config.yaml
n_layer: 10
n_head: 7
vocab_size: 8192
init_std_up: 0.0293
warmup_steps: 223
schedule: "wsd"
steps: 5744
Each number is 500 + 50 x the weight over its row's rms, rounded and kept within 0 to 999. Layers, rows and columns count from 0. Numbers have three digits each. The size before them is the row's rms in percent of the matrix's.

# up: layer 6 MLP up, 1216x448, rms 0.0313, rows 256-290, columns 112-167
# down: layer 6 MLP down (transposed), 1216x448, rms 0.0291, rows 256-290, columns 112-167
# gate: layer 6 MLP gate, 1216x448, rms 0.0329, rows 257-291, columns 112-167
up256 098:551501576507422463509528490482472484548548469483542523324473531548404511542495463534548475497549434532515481543458469428459516475482488512466593583483479495498485479370
down256 099:483499509416569477513553485490547443493503489441494481483564479480525506523487475441503488455568559478507431482423500397589515466587500491479499471570566519475555530538
gate257 100:588434493536512575493400510554484553446498591491452458447461413415559501482548495556451514481465507579492506605390565363492529550476445454508614604473479508519556497585
up257 101:478480408436464492529514551500582508478441512493475538435503500651491406518510542485449469522504551460489544510549456538445453548510617545403549445517524577463515486561
down257 102:585479526414458596528440540562410550548480529559540478559506440457486577511434528466462592467441564452571529506559485456491462569432488439542505569528519456460501513421
gate258 102:491489464523505448502567467515558486431510564435519485526555459450510480505492599537555441500609496480507380539509471479433450477440491448467482620527517460567460444468
up258 098:470463517469550523425522487510547491503558472481448417559489540461475516508510535587519449523589507499602448521459576495495430467578510492515502484551549492508456445447
down258 102:537423601491559489499524528557538475512508437471426499508530450470531450418503468530511515563442492495551568544566546477571441468504505436511511438554501545519482580522
gate259 098:433427553541459322459548527483545521530545416475561547531571535494514380396483416551468478476521387605516463516448500484555485572459477524472405526479476501496500533566
up259 101:449520487498475516478527509497524534486582359462497440511546494443575439505498446495478476373539469525440519491486456550506468509542371399477485452420487532491449544495
down259 100:470543492519486481548441498606495448548471530580503479469424474518474556491582532519478493539491538516379439545564509495503540494599535435516547541533445447575439459510
gate260 097:473436447590534593421555448386492509579496446420548474475547468418471445500481578480450406487445506515475586444509508411461561503503448534467499533484546422547489498509
up260 097:556450533495499491451478603464542444541527607501439560495442534471500531540470513547536578501558474527519534511528538404596443544489558502443506565530513498541433460589
down260 100:578417484456439594478461522543563510522438470486460491597487518467560474455504480419516591460524543496558517502602449511518497459462533471523468570418475468457561553654
gate261 113:530488489592496480462417541436512408489466477486478446548477504407546546601526540543508494513556454489560502427555508472464493550511512569576521515492448442518494513585
up261 106:566507398433508459530579503495502513553442449523554508538472551500492515498497592493533508487507521424500579540525505481450573451493508634462505482577449545469482512564
down261 098:416525508610482516475453498503548462468514489415532516447514513456547587530500470426491468540513441515473556509584461586495536518343536424505471507534484411540550586447
gate262 100:561491504505510475524455539522574511571511491439431544478481527381520600595558549607434479516518479524457490494495562394497523445466494577499526482534472398544476472431
up262 097:451504470489387493460531534360457473455540513518535367436575504407466547620529516504455546519463524587495442552385491514527416493515407495486525537482525611482473530469
down262 102:446414418472499491434507555579452519450448619486553496524502569517495462562494472546525556518464549461475565582584516564509517404621452476519459501497518501574573502538
gate263 102:542554469696471599556527561478515484535482599382506566504499466350453499473494477449484536453542448477461446492546448539496445451459504432445386516559520526530505430517
up263 101:476458501475392457558541457381461450505578505541490509537478497444456517469482551502502536512578544442560479436454442490561624537500555442419474455513554476532514524515
down263 102:482497634460515489542498527522452510533532486428545555492508528430485453506464563504519424481588498545528524544477509503530520535551520535445457479494549448507547542567
gate264 107:482537453523494457474651415532598477492605467414554603505529423431567445513520491482523496534413385462490515520539456493507495429388561445550517543546543500559457457556
up264 105:495549483541556424435519455494515479459584533459543520445498525475492544563475564484535537549391466474453573499501386550474414479483505466520532540437511549450479565564
down264 108:510545394501538480492564510518449482481487519487522528481460548436463456495510478581451495497425507484561481568523465555526535488791463527483489518506453504459443512466
gate265 105:500480459458531469561524503542433553525393561510619435525547482444504405413528491550480499564475515492503417448477520492544429498470588470448499530465469513549561554515
up265 109:519481494438418512596515566358506511487420414487552591487418475498514545524537403549455504488469564501538451640437514460555556539519489368524516547524542495540448420595
down265 109:490524494427448504534563630451515480470613522495460583515533568429459470513501517501530591480491533508512499544535500576523528473548528553509479521415576455381511521376
gate266 097:544534529514423601524588532385534563524457428530505442479406485478420572414457505554546466556469556481534488532468586527403529550510446576496526517521461480550511498406
up266 099:497427541573526534574548484531563465589467479546475466409537654511509508462517490450546491457541372470478592548532514395521516578456537539526394574567437499538467459502
down266 097:531478501531495529488499531399461313519485408568536476508474498524482569473518530617462486457453582411536469464452468448502522565515446466540523503432435527472450529575
gate267 095:484525450522481418397536490490494435387410542495590503454523502490480556574450519506543456462537476503468445442568453481523439529374517526483537465592510428499550425420
up267 099:435463530500519550547486511469587512492412473471479391491505480544481519571536492443547440547428466472478408617555585504614543483544536518610504528573462466476516465332
down267 101:490500546502520526470492574464498530513480462528534482561468527479470586537516497462557480541419501536597593506452572492498589459474550458527464512459581560470510527479
gate268 116:528509522504597492598529484511517542483471413502496473535455418423521547518534545499512492581471560414483502524507580430505475539455502394549578462480479506479448470438
up268 107:443509420533523533565533496535525453457558405466457492472410467468515511516479384523452480516521541494490434478517581504513501518404548360532543472536509478441498563552
down268 093:602517518405394414503508500501452497555630618542463558513556538556472485521511484472493481424564477587482480427504422535533504556598422617420529508462440524419511483537
gate269 101:464443522584556420525497464543516548430521529498514501471496492457505534528473599529446551479464358472538509557468472577543631416515466450431578506475542465498584469498
up269 098:492375561467469406477505504488604509457442455534513502455517534544503491466537499545438492514557510555498521467531458528529538457492477428484498523514517483491491546502
down269 098:406402575579510422491632531567550534485556389472544478545430472488480484488494515519485483617463556529502471577438469525504502441621514548523481521478492529487543476559
gate270 096:523424519533489439532455425580512510476546550507622519506491496561475415523434499437531580496421427504437486479479512467542520493420476517448519517446501540578549496485
up270 098:443531500585618504560466484405456403463556556457513544419416466489495485487484413594516565504505528481410442579505497506414467499486448475420556433557484521472515458529
down270 099:564429484500491492481460488500521487509556537485530504508522546477565535435406549504533544497469533520424456546516485492550525546361440520474487461498500480451513524447
gate271 104:528432412471563514489546510458446450634461424477534518435524506480422463563530544524610525512555443439511472435505490470427609540467571467468554475384483512456497494574
up271 103:489563542494421504496518570457370523527495562492421540482490498521534426479445579587553492532594525531473418380492517452522503556515469433462649559463436519530452629518
down271 101:533429577432506417508420416483447479469506465554521558533561419547435593481485469496495421452592456548508425412422528454438494494510516528420480546483430405459489471493
gate272 103:490533532504488567501420472483504426508511515408518587491526508503519504571458491499516480450446530554469527521423593478558444519475530533599523524526501447512548437460
up272 099:421418523568546458521459485535529526483582485581576563516488431497451526485392577551483422514546575527544569455557540491487600445529501407529564587471487466570511461519
down272 101:517515543501561532466394465463461533476521605528470562566476475534508531449564499541490486541499473469461552495522525542410535503595549512486541566480531591512535454475
gate273 098:468521489497527438519475550495480478484399604463418438536503470504444456458521508466444540533502416476563445514510416420426554499450573511543519513540509436531501515578
up273 100:418473591431475507414513547480497487466404483564471482583561491423506475377526446532490552479480489469571425462514532490513487486480507445483530465548503556472653484460
down273 101:557561481553408555517475488454580513394451531520477526458441485593546454476498460537525449433464515531496566492450525428440454518616453486471542561480563536503585563487
gate274 090:483516522509464558434476478537558480633533528592469457475581518477451499416507458523462447555597519609449465465467554525439407546490404457594563559471447408445539531543
up274 091:481513492520554521516547516608532476503500532529459462555468462464547509453481463542457562456406517487452517387514430514438475490476347581426492551488527460445516525392
down274 090:533474506495542505536493469507500529626513441477423550511521503513443537545479473448463441595534461600517532551471530513466528489697572459538488497548488632470519442603
gate275 103:498495492519566516512561484404502456415461471553464456419496527488458422429517519460514530488526440485526505497622476574430549499431515505518581525466483501478605485581
up275 103:531534480452454509466572590533466464569500486463560492607507445484570562491539545537416486552454471580546422460500501551453496490473507648465536460523505453542489453471
down275 102:495575438464539385492586568549574469590432488498501500505476517518491525504482454504510466512568494544476391493463535453440550554405452507501543560460511423523425441438
gate276 103:567585469492386507539512477456499557434496585489444523598455494474480514504525546481623418539546456569452464483472543494426425588472547471539502484526483536505426499538
up276 100:413445433607489446563574510346500499465485477443512451454452478524425480475498510502542504585412544521518552535519576521467555504464492451463545475477611483532533416525
down276 103:616513467502503425479529508423510530509534538451509610546573448553524440511547508534572481520432453469504450435591465449467429472552491539499464561423572499570415591537
gate277 101:458470507511544500473530552418534536444516476567595433543494418540462597583446461541479408580498453499417504514433466533381508522461464516522434473463476387462562490508
up277 100:545513514507510451450590565509397480468368486398490464422551551422550598527446514547436511638511573538498522503426520472490492558445547663479512508563504550480598495510
down277 101:429532427539549525503538394467454502516470432376520484483454580407499424578484515576431436571446527485506461485504542443518488550468499482581579483550447469555616460563
gate278 101:496541463559463422492496539407552482426420493388471499564536456489459562494475499432507526499434502588569456494526460505516624554507464505506564599548508409500506506496
up278 099:486417436481459554477505476476410511453535544545523431580490476513527458507479436545492448517413477465514442507469490491415521424474621529486452550513505524460501510416
down278 096:475495514457550489470545567559462541544514482542550514567536460413548554495435501467395503665568533473470455450551576514482527497355476535510490492522482589505516491524
gate279 097:519502473485570494460531483457520472413497496457554510553538564472540488496491538459478509496502493514506558471589536510527476384433504517435518483522513546540565412532
up279 094:494508562465497519433399495509502483445455348430500456518535483498583513580474512468448568513450537495544561503517502512501552464534499498518429464485517556457471370508
down279 091:512503521507454508498463498533553485489442473523525443462437505431503526547533454489484538440451559560429486480440455465559535550727525521575468533485487469456460489506
gate280 095:552503489449469511537594399493503493434526511478514502519550455547494422500440531492514555509516392494564483473450573559526465478457478503528435582495497533494545518496
up280 100:490479381458496573508412530456591434586588538532507504489458550542515534572439494424540576471415518487524516548545410460464537486445488563552552398457589528604474465489
down280 100:516514475465487481479561542410537575496519517514491600542551461582471480477551461426518565456540598423549508619447474465512379515442490485534442543544553519408448507492
gate281 100:484504475466542408452539568452538505527504461517450528424509515406544534453409488499471518611496482470432460481519495507537550486475499557477487392510521427531502478487
up281 101:568532495526538471517523456501541503430439466517485522493380485574430457511500482443389474561512535425514391589599514483457481406507510520526556576422606374583481519462
down281 101:469533495404453437472502522549461481452549481461601486362434482551507478588518516542479530436556557516427537429497541422506524488623501497497491549460559548512510526457
gate282 093:531514503445538552528443552478498483468551459431526551488485564476421500535539496515378523560511477473441585480475524501570467443468504451547474450547620503557544458568
up282 096:474444513433542474482524512508563535457441558463519552456544545512501451503521474412515443553397410399524485593481447462481538513481551506562509584498482464493447472465
down282 097:518399465467499492494496531502494550534538465476650487454462451487448438508571554472537510461466438508528559458437422488501507485479439524602454573455532502514587477472
gate283 093:505495437471491483466556511524568532476578547483479537506548512466450577557428455436450421558581483428510554470513417513582555560392550537381550499506456493505497482536
up283 094:411384444616472421516363491477503475440464547514502431518452610483551489491577541479540448460513555530463456544549486364486480476467538503413531515470468461542542526452
down283 096:486557410585536470373534444576557437545505540488492528490491565480505497482542555411437514597518566465557536536417434577461434439312542524462633531449476450482531414459
gate284 100:408524447544550512524535436469575503394505506473507535483471541470512476496460494478527499530460447404559484517520460506509439551456533512398448537534484503474448430490
up284 102:495456430532565408559497473509487452559416497518467519450464537457585450517556562593420514622516544411515444547529545467401630530536554512546559516453478539474510445426
down284 102:488473539481521417469485420524518446526540448478466516506541433420478607518514531504511496590523486498496451516477499518494599491526533576476554465626462603472449457441
gate285 103:585543404622471457501558480595532491501469518547474541516505512552478515442499452481571491524417370531494489565505457494581521525445535506476531521505499462498570613500
up285 100:451492455500523474443491495434450480494609517412507433439467503528492453491453502554447588533560550535538398462536574496473478524494427511494548535532487526448486467541
down285 100:532525541530488429540465483574504527532517543493511508426511490476544494462496503505569492532604451536465365507498461581531507446476378545512575569413458545473438496530
gate286 108:507516432573510507466573564550456478413442472458538471451495456464512564486429491518510436550496522522440488596511502494459517532461508445652543500521579532478513467475
up286 103:463499454461414564572620570509505563543528432577592457581499560491484547555603420548476464435535555506396570435476460502526449467515478565502592470541452447429499553491
down286 104:560404518407512526441460533519481542454511538503575418466645592535485517421519527480509588485572528503511510495524456506528466561576465563438570514568517578479470456505
gate287 096:500486564452534597502385498495502497426485578490560572413571556571482554496434435545520436513525507554435482397483605482466525515483539447492527535451489565471519468539
up287 102:500484462542473518512476519394477520495429521452574513523455435465464503646486388453499557557531458409446416440519446404505469374473467417458530486438495431510521512441
down287 100:531438483435426414468444556583485500533581555553509462528422450554537489485508538465569490565462527466446425417470459439451435502561365484535459579431502524560540472527
gate288 101:491603513570454409400565532508492465575525505487448464427458499492488523491536437463455496461465501527467531459510482533496536548441479543500509517573509496503431517381
up288 098:598523486502568529523495568454483423560486572528483652506465498595441454608505559486435459525538570453478451510534386511598575499459469530507564527479580508498516563437
down288 097:521501492591586468481467493592485429496592475502608562510468471451542505467565535485428401481572485512578480543496524471489529462607505480500524544632596473412535534457
gate289 109:500523446564541523508475421471557441478435517382568571522501549511500477475487520532451433478470570427432490565522497496508484491440535533494543468542573528557449478458
up289 117:438525464409549557464521469471441481556469555606457481438523514488504540466471406545605495541457481544457445545532510476540474559503458392538518508383397418530500510529
down289 099:504557488549457473469575462582505520471463499534527563457497526482528513492439500499571394559522550562427558545458499477489481560237462518488443532445503458471539516460
gate290 102:465532578539470520490455386528471481559556497521526425524428507500463500531529443512522479478524394479396459538659391514494457510436438435550560443566479475454519467473
up290 100:475546403498519495560479479560406570451407472416491526534505461404465428574597510439527480597461466492499510555454483570440375440507543450508544519510381458553461526588
down290 101:500454512665537448490468512450438525551491443362444481574447473560475510583500482472553516502536500538465526517522455455444356471392556543500560342522426415428620545412
gate291 101:474547385438497475517486497539457422505444536430447535511457461469467553465457555466456494478526545517441428484523558487544637510473516459511481386527484492631413485458